config = dict(
    norm='layernorm',
    parallel_block=False,
    lr_head=0.0104,
    schedule='wsd',
)
Each number is 500 + 40 x the weight over its row's rms, rounded and kept within 0 to 999. Layers, rows and columns count from 0. Numbers have three digits each. The size before them is the row's rms in percent of the matrix's.

# layer 13 attention query, 256x256, rms 0.0704, rows 0-49, columns 0-63
102:503533544459434540517480464420519422480438521528481463470412550556449476539450555426525467643544461443574495546499450539485474457495512484530463475524456578550476464499476521509538566482557538
096:498481624454540488499491545477468448519449471509464466499431511505475437465449544461504510534540476431486540577483447525529456508543478477559487536462503551556476454471440508471549545430536527
090:513498463540511472479504511570555588460534565468543582561497533448512511508567474523490488432511520541442494466501532476496524462467476496487530467497539439466516525571582465489454513516473491
090:429435483522557527524512498497543566481506503544498496513494430443487482517470556507530534451545491463438552550493490466490454577542503487550490535495490473492436500499508514446519461541505429
091:459486486459491483518554473480460435519558460567482422472463470553515470509381531521541537525529497435581541516466450487509502547546520531492467506494516572492469480448454508451521529417536522
087:503472543509511422502449470521469537460545525486486484514437634469488453456508385530447486467458485500502487449450518543532537538437458495478538579496519454456496564446493384552473452497509458
099:450507512538577505547530436504518495518531457592510504455497508423471523475408488491496474531509576516527490543525451467434458505571474526497512492526502410503500522450458447521539481500501529
103:531475527489519485494548519517477472530487517548470472485437501481490544475525576512619502446541512534507537492509550537556410482564498514496506546465553483510503567493434475566507482492442582
100:531483534439516490520509534490510414528475520496429479465460492506518537540516548551491553491552484438503541487510514505467499455563503508576506551470443485489467442457491516490487577473571518
096:502515472547517533548517528552485590463514496437481485541419462460505564513586501496515481446517454498470499521484445484512426446458498462489485501455521411520526499511500525452485482526411412
103:527446549561557498480484505554499543458524452496439510568484372476501479568482477447495475456513535543456455437534546494405556494583513502480576531458527493470538539539479470543478432526486407
101:501548465472526494488500525499548546534537529516513486534450546505504462494532515566499477512484587461534506532516504471475445427480462523530478586472535484514467484526515532456499485552513542
098:550484552443527503363505469510451471518453507499514488480515487507494457459485522479459483526463501515499461481507491489444464493458493517500538527535509575483464544522481620417543473492563504
100:387493505469494538489459535470491511427484596467508581457524475486451528512496513508535515470459505536489498445459562427508501548482557546509475517451493524471476494468525494465545470502488476
106:525470528553510402504572483490474488551449523514426514519519523470521490492551546533498427541500459436454577547473504491457478486501590471482414520534518504476467456448507436538479485477589523
079:410450569523547539442504566502392490571535496530506500494471453472524479546529543548543507477505487466544567473505527452449521514585529583597455547418503464540423493559525485506534414548528493
175:495495438596516458511505491582499581521508498510552536509548522527531515538541479508491445444437480551400482491472540503481479479483491533448564474506520477473526562544557519474497445557401493
094:495533475453534522446521483520451471539428556509569458564518475479471518501576548437496487534534475455469530615442505555546460566526463510526532541477585543523538531473529512468397502438420555
104:474578428422539460506541531474553452437519510421544433560532442552563516476517525519494496559463540474451496482489451534538444457467570470523485570552550489448519481503506545534575485564488515
096:489566407489534517441398527491545521552544491468496509548521516446475486635451469497455498500555519504477495566521498512498484480481491477381537564538405436572495487490615511508516434475575494
096:568511442513523504578539473490525485588473482494489508511441489468571540459480561519598514498576516545506504571479433460509465484480490474490540434499489626529491498517500571490477540489500495
097:447621482451536478522533440519499574460478518493460557493463527492447538563477524454458490532507440590484501516506477535525454499526457514426525475462506510453476547549512439421456508562574581
100:489494556461510558470462503497528462530558449498508488548540470477398507483468471512518609492469536481481517483520460516552573487534492537498464450553489561525539525530515496558502497564562520
102:511427515530498514523503527517457413497487549426508496513501478502554509472556573460623446469530469571551487546493487465547532385468524511417520421486492513556491456523541454454519482496549536
097:473509478462540423513522421483510525449546570470562518535546560413475441465509529422477495515476467518462480508551520519519454482466527466444474514534538463460446481501469496507465537469502452
101:459471471540450532515534505514552465472497494534607472431505451499482525575493500468517502542423517491514524433503490502568479478544557499478541486511509516492502498499465509464593526454476584
098:554551530478517533514545489494493509522460579541515535466430451467541508468563553495534547464481531467519509502493529477403465504480426507522489516577504450532473348474482453461523477479506541
098:521495519552498562463440522529473517444564511493523492507479438505512455524488491455486499431491474515525504532533495524494477541490559535473517511471459571513496467524511518501487525432434539
102:533500493464526502527530475498564456475528578369526471521482588542532520507573525529454453501514538490510507528482553496486432511522459452557467458504477442517537565465517527555487504449444456
104:484504488522568412525527532500552536555520508496491519515497481474534478495461498493562470505551486506473508506492509511452457481570548509458515515504475559430537612544474503396497383552509494
097:545493455497404447464553601567554534457491476448422482482531475493537497459482486485535518549503399534440495495480510498479529484500503436544488487467545401506487508484536554470483465473473491
108:425460492564520528488538404562493511521406471523463427471488602539456508598531455462522480466465523499486551506479485511518501548556502520502525540533545510523501542482537513530601493515538509
087:478513408468441558475519439445480455453513523493509506502488529518502520557504492469533473615484478464610533520498502453418561487454580479489481501527450487511450508476497481557468480602523525
092:485547471467455529479446444439486421503510513512493476449450588568510469543472544479498446619524467453593453523504490526440507456451518478457465502554458538514507496440496528537520545471518526
092:482440573488577474519543552492503537531475528524472492483544500449526447454484515470515574471529489487455590495503480473495533545575566502555486505444482513507452472541488484445539490507589464
091:451497536503521507503529529449514397547455526506515493463474536493539463504517574507485463550451435484548547509467504505507460489533498475527516493489510511582460455495462530469551477494572493
105:501499474503459565441466504503503516493521541407562503492451530471458529530543444406450409499429385502509449500463485487510467462425465517508529450511572504421491561538527507514475493528478516
098:577444531465542567392468574483454552493474563466465506530516458405505524480466490481512522444540516432503561530527478483546548496502569524645495479483505510510508469508518467534453498483472513
101:509483513484489524566451426491534513506462530562502503507512506530452500515468432490447515503485611501521522419538454444480474491508502527525476482536484452463541498492505450518617481485476551
091:495545467469501451510508429515510534470465503510567472532519539463439496513511446476487495536459542469490511506475502532573497442466460488410516508536566465519516561539567474490516505594500473
093:496511509518519452513448444513494534495474485428457509486424499500498546456455432468432488480531550476535486421466481506537562483485467450487561490529506418461515603483461394413470527477487530
095:508456578545456572478587541477474453491533494504507544481503408530489593496489531507440540484531527536497557476522559439521523436528510487497543465512484485479477452524538530438500474498493537
097:470489529487534451476485561522543457514464492464457448463526531531488427535537480488537478509514538455490607510447492533506478517571560525549507519398544522435402572506428430428537427463563508
105:447545482494518474438541505523529517466490564510521515433492446434452516514476532480448511456461530449498556498532492504550464455511473518488503508468542525497503577537525565525495526526476546
106:469537487504529501540540469485519490511542509438500540519536490459496511543514495490496502565555453491483486542518392424536455515561432478449427491484548451457562508446527571459478563539535477
097:503503555490496551535475499504471439483535470466452530516446463539475494503495492412446517542506501482435504550541493493485504446528502439529520479512460482536541490438507521375475521529463417
093:477514527503454533428511537529490553459532522584540482585544434434450433524466557479489482502483524461533479467526568412432472459480472495518513423461509466496611538534461506486509456521591447
140:486508577432508518477483496450479435493455503499436490492447507502505478475480523451548501558575500427595507519496466528502520493522528498540401531470460541544474458473439504483540568471612521
087:527556498438449507517523511498576572482525518501505518494543466519580500476543525521519494492458511463504424518528514486465512513478554476468509498506487496493496554433522486510479445454468537
093:438549470437507470538503529510512515498465540540515455492465573544576466470518465535511529485429489552485422584504545551533494470459552486429467528456493601449496504460544503494500574468493481
# layer 13 attention key, 256x256, rms 0.0633, rows 0-49, columns 0-63
097:511512550444504520467519501352464502495469492520438546537502505490490498486509503526489546468553476514594524514533525422541475467497491521513403494549502419518547418479494514481529520466564538
113:493528481464542438443541503520574505516454498478515455509539513473588486513509481488498433450589471452426494512534533544550488499523459452527468572455472468473531420496534572501537480510499558
091:473485450588507503570461527615477563471541542487493523487529473525514535501495510554473465519437459505439495494477513510443460522517564526446610442527476503478452554509515463491480475522527428
101:482553433502462448507492484637487577509538462486467507601506473490462574478566493472498456509494449487405516502443515604535474481525510491485519494495454511477523496474464506532449517510454476
093:535487561401476565440546413352434564520387508483457569554556460482521528453518513458442538514521580524601511502515521437486447462494526515486482573583492424483553521503521546542484523473513501
096:488496424554495463484587483591535466481503538488561448488511477530511496445478463499484507506480569520479481508447460464467492536481427468496518522514571537520491536512494528489508499491475550
102:491464539421518470516498532513554505511528500502527471632506486504465515500571482478526564509547468497566457528455474540510515551542502500494525489516511531502462513442563539544536573439493443
110:524483557461500470508454565528436495480513420506429503522510500515489524452537498512494488481541474509518498463546445517484497520484473460550555500530521520507478433496517471551501454488496476
094:550438525414473504440520516412470517517524460507521536545488538488500464544511460506492532528552479524520467515535462533527532531531507460492436565534516474506522458505479518539567494490517513
087:478493473496481445514479552572501509498506544456518438436467586456492444535555479444459488485483446420393486539407510577463560508448544542512507525490491556537572549509487513494568516529500528
095:551475458463459493462442564467448443545571505543497444490502540594499464468459588501466488477546476463470506559453498498462513458503526497559539452463478575537488539496489521461579471507529522
093:398507471537523508510565535527515517532491471460428496459534447551555439559445516502455523526531506463460494497476525443563427545577543570484536494495480514486485481552504558518527527512546439
094:558540505470458555512462438522566473519498488519533528497499566431468504564408465507587543503504485492536536424514427572481480483496435496484467480448511489544492498472518484516515498472465567
103:436563523558487532508537493472484467474548538494480489541606456497498524518471536496485489460543526571513491551484525510431517593520508487525541471472529533470523465496550521510406555429481485
095:500488533458463495539490498508617510402428492546506449528524458547515471437488434512468557524494540506531489493518487614495480545511467522484520527569533418536520570509560528536494545431492474
111:529431614408446505479540537396469440522441470505441470469492498542522465509467476470487539517556495507501568564579525470544443488513509499558441541549485488507464429514477534466546542446525541
084:498496477483515483542524547479578467544516568562455399479449594498565539537496450477496577462511488441565476503536534478489449514468518552483517506519466535503425454515551491521583478539561530
104:482490528437431522545496475508572440569458512457548466487534594531572511490472479540526455538545402505513523434547505390502432495540482508477525493528542504509525491573556522512484507518537520
104:483491517503436567513526535506489481484408471506544508485449494549454519453544507469533501477514402494454547508457465486494503485500478524506477451512539423549550426484475509470509514552510459
099:432519555525544508448525436458553537471464525519522432475575456561494535509510511461499486492507465548515509554435505461501437537492584518518501468503555528515441517477491553511514432533550462
104:504451533522465501561482385484498518509563490536518494438563513496532493489534505528551482497501476472565498493510493568537497458558582522448434444515458450437456483504519558476527532536536496
096:481537557458471536492451482540586533458520415557424479523556528510478465568541443474534511498542566542512467497465504512468480479454510499483543539493450519562497515481462499519545521482532514
102:509562504495514517541525485489419492466421550483503488568584480537530522460468470557519416548499459465455492474516421520488483449569500462504574542463582522436467496529574582447530440525445522
107:519457584545454421515474566444587466444446439563440480529438504471503450498451495475449518496490499465515503602528578559476519452532484501549518455465462540575483440482480568509552474514552549
100:497564454523497569522450484513478548453556481481515495500483538547558577433496597502523443499432548523505539506454537509519407523516501533483529524570433500489520506458497464477472493502517506
099:504537554483490427538507513545601524478480496506504522561514503453502508466560493443463496492452444509488483530499504490502462518505488514442456481511444492468556454566565554488486531506565522
099:559515528466469492505493454519506528443479494502555469492523458482480462482471476487523570506493522579456508491482477531560540444433538537489472447546457475504512555477491478483499530474500385
106:431434525494505533512478423448444551537435482470515502428575532488502449496501531508451519544511505424491546522460492429459515420546510457492488432497515454492515482508539515424411474490440522
106:490486427488556539467444470518458500484568488501600505433495365592547530451502492501493499500435498533471522512554451444520517543504478500436515469509485477492488453480523523538459526484463414
101:502453468469529488538478541450508480469483453553525462518431547501542506579544479427486439506515456486492460493468502497547441521395565508547560523527480539569455501534467575455583493532574558
104:490544486441463462515486390532526513534469538519513577520514474415530529555478499471521466546519479471471477548433402563536536545494492518486466544507480441472546462434542415465570498538510548
108:486522462534503482519465461570538464498583462557532559516550480477507487538481519482507529479560468517500484474558498505536487531588465434442493476537492546479552452525547528576490564522451448
094:528466582406473521507520543381475447511506486553477485471475501511487461458495500475489523567575502513613505531525522466469510490489529501583383494544493515507504452494440506460561513512591512
092:516427554488465547467516501355485446512479481500459497485491529521544466494473523480477546500541477436570572531469475445514467497476484539567407510531466488521512445526472514486517510510527578
091:522519402525517503513496465689520541464506558497546495541520508507448553481532510454470479473482535595432515442458506588506503502506423435433549438499555492471537497487545462555448516467443453
091:464477516432474487483527517463471503450480491475430486567471490479471495522469538420547554492546456506440554594525494544577393516514452511526432564536507479543509448511464541527538532473545547
106:446548500559485528513495499537431520480465509512547501492482535440580549544454554487551459479435494515467515492476499461479464491551462522491585536453543514490421522508463464478496553514535501
099:519431556482496507518494510511476501466491516540535549521473537559523492422461468461410413516504527593510523382479547521508539526515451469472512511463566530459490470416446470538469508520439518
105:431527488533530444461503521500458487520520517465568481499528459575455495488498526535525521490518507508530465528558581483552524489522467472445514438540508532461596521513498528499450565496496505
095:480560436480493518480508520609520515483489560475568521392468465554494540428497444472512509528458475480445472466465513531463431531508507505511489499509500580465554517509544480462507473510540461
104:544485479445585468565502528505406490494501549495550453441544507490477515492533460479496536478466469478507455464446494490394558553473464505474550470541501572467511604471497518527581533467533520
104:465431547421527475538476538460432513542522532514519480491479467506473481481476516451518569451511514553566526509543503453425529631559485442495500490507497530519446477418453422506529496424536489
103:512483581468465496481499548466503478451450426495476513492560514442520481509480505473480532527522444480482496515554495479508474576504496486593440595517523495503460429498492531518516527492564531
105:500502441467529438499502465518532547556493506492445466492512584494566458460552520527570501537475492475449483518481447541502384530576466519479488460492499474450493419494535460396567533505548500
099:458532454557535452449428471582598504451583482392509525581546509546501569585558511526559472493408453449430474478470462598538500495532492420481570559554486488470465494505508518521444488481467534
103:525520507502576500496537507540429485564563513511484528562500490435527470508509504402540515456475425527476475535466464508505500520529537504430474558481445477492458595527426486482525530467472572
105:504499501538461441524538512543485458552506467495524544516494457525510540550503527501483443549533456474456527546441515510496491512477522489541560422499429558519481517505561506438489476509485538
096:507436553486426484447498434478532482463475496478420485514587487446474487489463545563494533505511491519470462567458502535488536499466546496565440523474554464549481440541535543481512520448548412
101:500479540461493514480478535302494467529503459549451483491458514545530472482471541512532521526542473496622451498489479465460517465494511522553410536514464494532492461504516495489537499497568545
097:505519530513474535481531547460481519488483437513407549422473490498455528507503395574453496528570525454527458525511576384465463475495494551519486505489448474508493428502508578470510427535504556